config.toml
n_layer = 26
d_model = 128
n_head = 2
n_kv_head = 2
head_dim = 64
d_mlp = 512
vocab_size = 8192
activation = "tanh_gelu"
norm = "layernorm"
norm_place = "pre"
norm_eps = 1e-05
positions = "learned"
qk_norm = true
attn_scale = 0.144
bias = "all"
tie_embeddings = true
parallel_block = false
extras = ["capped logits"]
init = "normal"
init_std_qkv = 0.049
init_std_o = 0.0068
init_std_up = 0.049
init_std_down = 0.0034
optimizer = "soap_variant"
lr = 0.00629
beta1 = 0.95
beta2 = 0.99
weight_decay = 0.038
lr_head = 0.0204
grad_clip = 2.0
warmup_steps = 50
schedule = "wsd"
decay_fraction = 0.7
decay_shape = "linear"
final_lr_fraction = 0.1
batch_tokens = [32768, 65536, 98304]
seq_len = 512
doc_mask = true
train_tokens = 218600000
steps = 3607
dataset = "wikipedia_en"
Each number is 128 + 24 x the weight over its row's rms, rounded and kept within 0 to 255. Layers, rows and columns count from 0. Numbers have three digits each. The size before them is the row's rms in percent of the matrix's.

# layer 12 MLP down (transposed), 512x128, rms 0.208, rows 175-185, columns 0-127
115:121166129091133117125125185136150101135079098086094129131132149124138133094143130133140095138117123138107151111153120118091071127123110121117142136183102141120129089103141112142147129143109126149145157117101144133134112081104136174112131180162117159158113140168165146086127084099144130155124106122149145118146122087115139132089136127082152125112136115114126079160173147115119133077151
107:152127078115124144112094142113126104136152074128100155112110131125121098161148097094127091122147169116184118111130096128088167112130096123168141105124126161132126106152126134096128138083143133176139100128152139156126130120158139130111159095108100149124085165096145126117118128129094140098147127114186082128109119128149136101119105113126110058129165120130162123110121102118081134149109
114:089121068168100131103115187108116129120148111166112130133114131113079093118094110094101111125170126113113164151134150145154103172112121130134102162163127160159113140079136140131103133142153120171104155135115123157118121114160127153145110143110144155129085157158143115111137100153144125118154059089144098143114163142105136149079124137172130125149134104137122127102116101137118127142128
115:063094139144133155128090102126192170128093141182155148137161102119142117076117113108129122123109097144095125128147143108095085163147112121121137137126118115121134120185111121125156129130087143119157083114172143153139147111166107088107141138170070148177154150156151162157130125157127122127134112118146116092127147124137132122140109145129131133136088117123121133130127149107109168141136
095:144180117125103117123121143123123137106135080136101146142139123106124151152119126156129135141120102145087078127127146125120127140113152139153133138075120143127120146143137151116115177121128136112102147153104075104190145127147140160148134105109127133130101157103101108138190136140094125134131148135134111160168143124130150110119138152109124138147120127119163029078143124166075135093157
121:095138100121133136138141108092155119125106103084151155115140136132121134163129134171078107132117166100131127136150139109149140160122121158110097118134084111144152143131134100105119135149118105101126108155100106142098189142155135120129174097111112161128203090149169103120182114099119144103140119123143152138121144142132073133145146143105116122129147164173104094092084119155145124131134
092:125133130127133174102151110138106112125142140106111102127160130140105140137126079133115126114100101134101165173137116160130178130130057166092121111148138104150162141094116143102141122131168138143087142116167143126148112131120093162131136112119097150149144120128143133114077156098104081123148125165153140124152115087141147144118108114137127166118183126161142193138104135116172107133098
082:122127114173087125150127132148076116095201130124144095142145095165140105125116072153157135085157112118106094132113076153147116150138130123164147105189123106194167135160152118145142128128129146139112101106122123125130125129124130121126165141129136093149131140142162138082140147122149143148142112158089144114132091118181128135134077119159124141141134115108158118140139111102104133133120
100:097099143130132111123134126141149128107095128122111114135134132147124159123122094115146102142089092124102143162133165095144113122120146105124148150074092112084129144120155155117149118087157113120127096139123154142130183065126151135112114159110106112123152125208116145168118107113113142128083094120125119143115141121113119134119166128126142158147087090145108152208138097149127128119163
083:155152110116139107137139172104140132155130128096157126098067159088106107174107152129136139149172116136112084127123138134153144158157076181138145129136140098135101137095113132113118073114162145103137150133138138116137132121083159117145128125131113116096096106152179104129105168124145092142134170131126120141140125154134164132144124094087111145158182146123127157154082138109121108147135
113:127091137095183115151117139106104127154125127141090137158102138164105116102147140125126141143160110130102171128111147110099120162134149093195107184136137092115175159145123126137161113117151131092093148092106154106165105102122081129148130090163152114143140117141145111122157156139099102158138162166132141129113117150123123103110131101113130158127143125126135194165118103153121119099125
# layer 12 MLP up, 512x128, rms 0.219, rows 176-186, columns 0-127
102:151165102127135124115136133113175113136159116114123126137125146157111106122133105138093139111147107109120140112112112104126064081079143164138158115155123141127101167151171090111143135081158145143160148131102132137124150099121109105145131175135144144165150118167099133143136136127103121145125117116150116145113128194086144160119116141145127085105102166082164124166095107120134176100116
114:169151131142108107130117100117130137151112171162134189126124131157119121104109102133082125138106127121118140115169133124112085154157135126151146118191111180103157136121154115132161142131116177077130127120133117111138148149114088130103152078107136155128096141150071165120139145129150134131146109092156166136103145142132116156115172143107133089105132178131156113112080105142121127138118
113:123136121148132112135127104135110138097151177114119116108129117113114123130154075102109125086104132178145163170169148161147157102080131096123144167110137135093136118120141162095167142164125153098147144136115152122140099130107148108120126107146129101117108112154159119135127108195106177137135148147070168150108145091137097128149102133166112123142146107113113125111167146157146114155167
090:121131104100119085133138123094090111156139141126091103127118098090135115173126101128132099131092126124157126126107098124106160156112080145137108111150130127143142121152112110157089192135121092100128180169118111069133108162112166135135138100137162122133152117101149114164095116095123165140116094143110112150172110140119140108122123157132132160123149115110164113134116147071153144088111
112:167145121160133125091135132173134175103118122098149105163148120132157143139129142102104139123099128130100113096136089164118152125133116071107155108118128111137116079132141081137161127114115162131143088133098144135105152132113124140156131154149163129107110113136165099136115131187080127128148155132151170108117132136106092124132113153123093163159112046142121139111147104120112135149171
090:119132141109115133163151099103144102106135124169142163179125106163118151164113167111089143129115128133134153139133126107135107116115109105130126148145146099103132135125126102165113103132107127101120152176120153080080119127140131108121156127112121116098087172106128118147154114130142136140168101103120112101137096166116090160107134124116170121097135127094153129077131174157132102107042
096:107128092131153169144107140118148108143160141090137122115109114156097146096139195116162139114102158141094099117130103178105140089150149062134146117132119135125141148122103136111121129137115123114166139163117117129125104150106134107132105160166147169146138157140190146174125109156086115090129127130165160167111101137111137125124163163114162125132161146151133105089136137122143115098150
113:124190118105091108137139113097140126098118201138115123146136107149097122107166137104133160110122105131147118131170091147114149132122092162178072108120151139095118066113136133160130148117071117090092106142139162159132137124135122105152140149089140117118133155107136149093126149117127148115090128112111138137152157090125097144158106136168109154106145150149144131130115138126090108114148
096:128111116102092161142145121113144125111129118167160109105163132129171138132122103140169060167113130144122150111127146128121116117144178132165087153144131138130109155163145109069075114147108113118108126162103122154141125149131085134110112111108110077150149110126160111164135064112144147108135150087152136147168128092127087134133132151154085145135086135112119107141143155121124140135135
102:125120105098110109134110077133164083125115090121170144120101150146104125171125093126142112151127095169091147164151111130129081107121121085143176136104152153110119141171150094124144141112086119161114158092101100115134166134133162124129115136093112104184104141135136114133119146143172079128120128127127117145166119113116151186130152150157118135115114122163118160113109133120152112144102
098:125133120133170111177137123144149156083105108148151142111131131101097156138129175143116113111149133139111139119134128101141081129155162147119144142117115152119161149160154108130121133125117144108103095112089180136133159128154132098096120155092100101119107106128147126111114105174160129092140189109133129149121112113180117096074091135135090125066147143130148110125123146098168155100113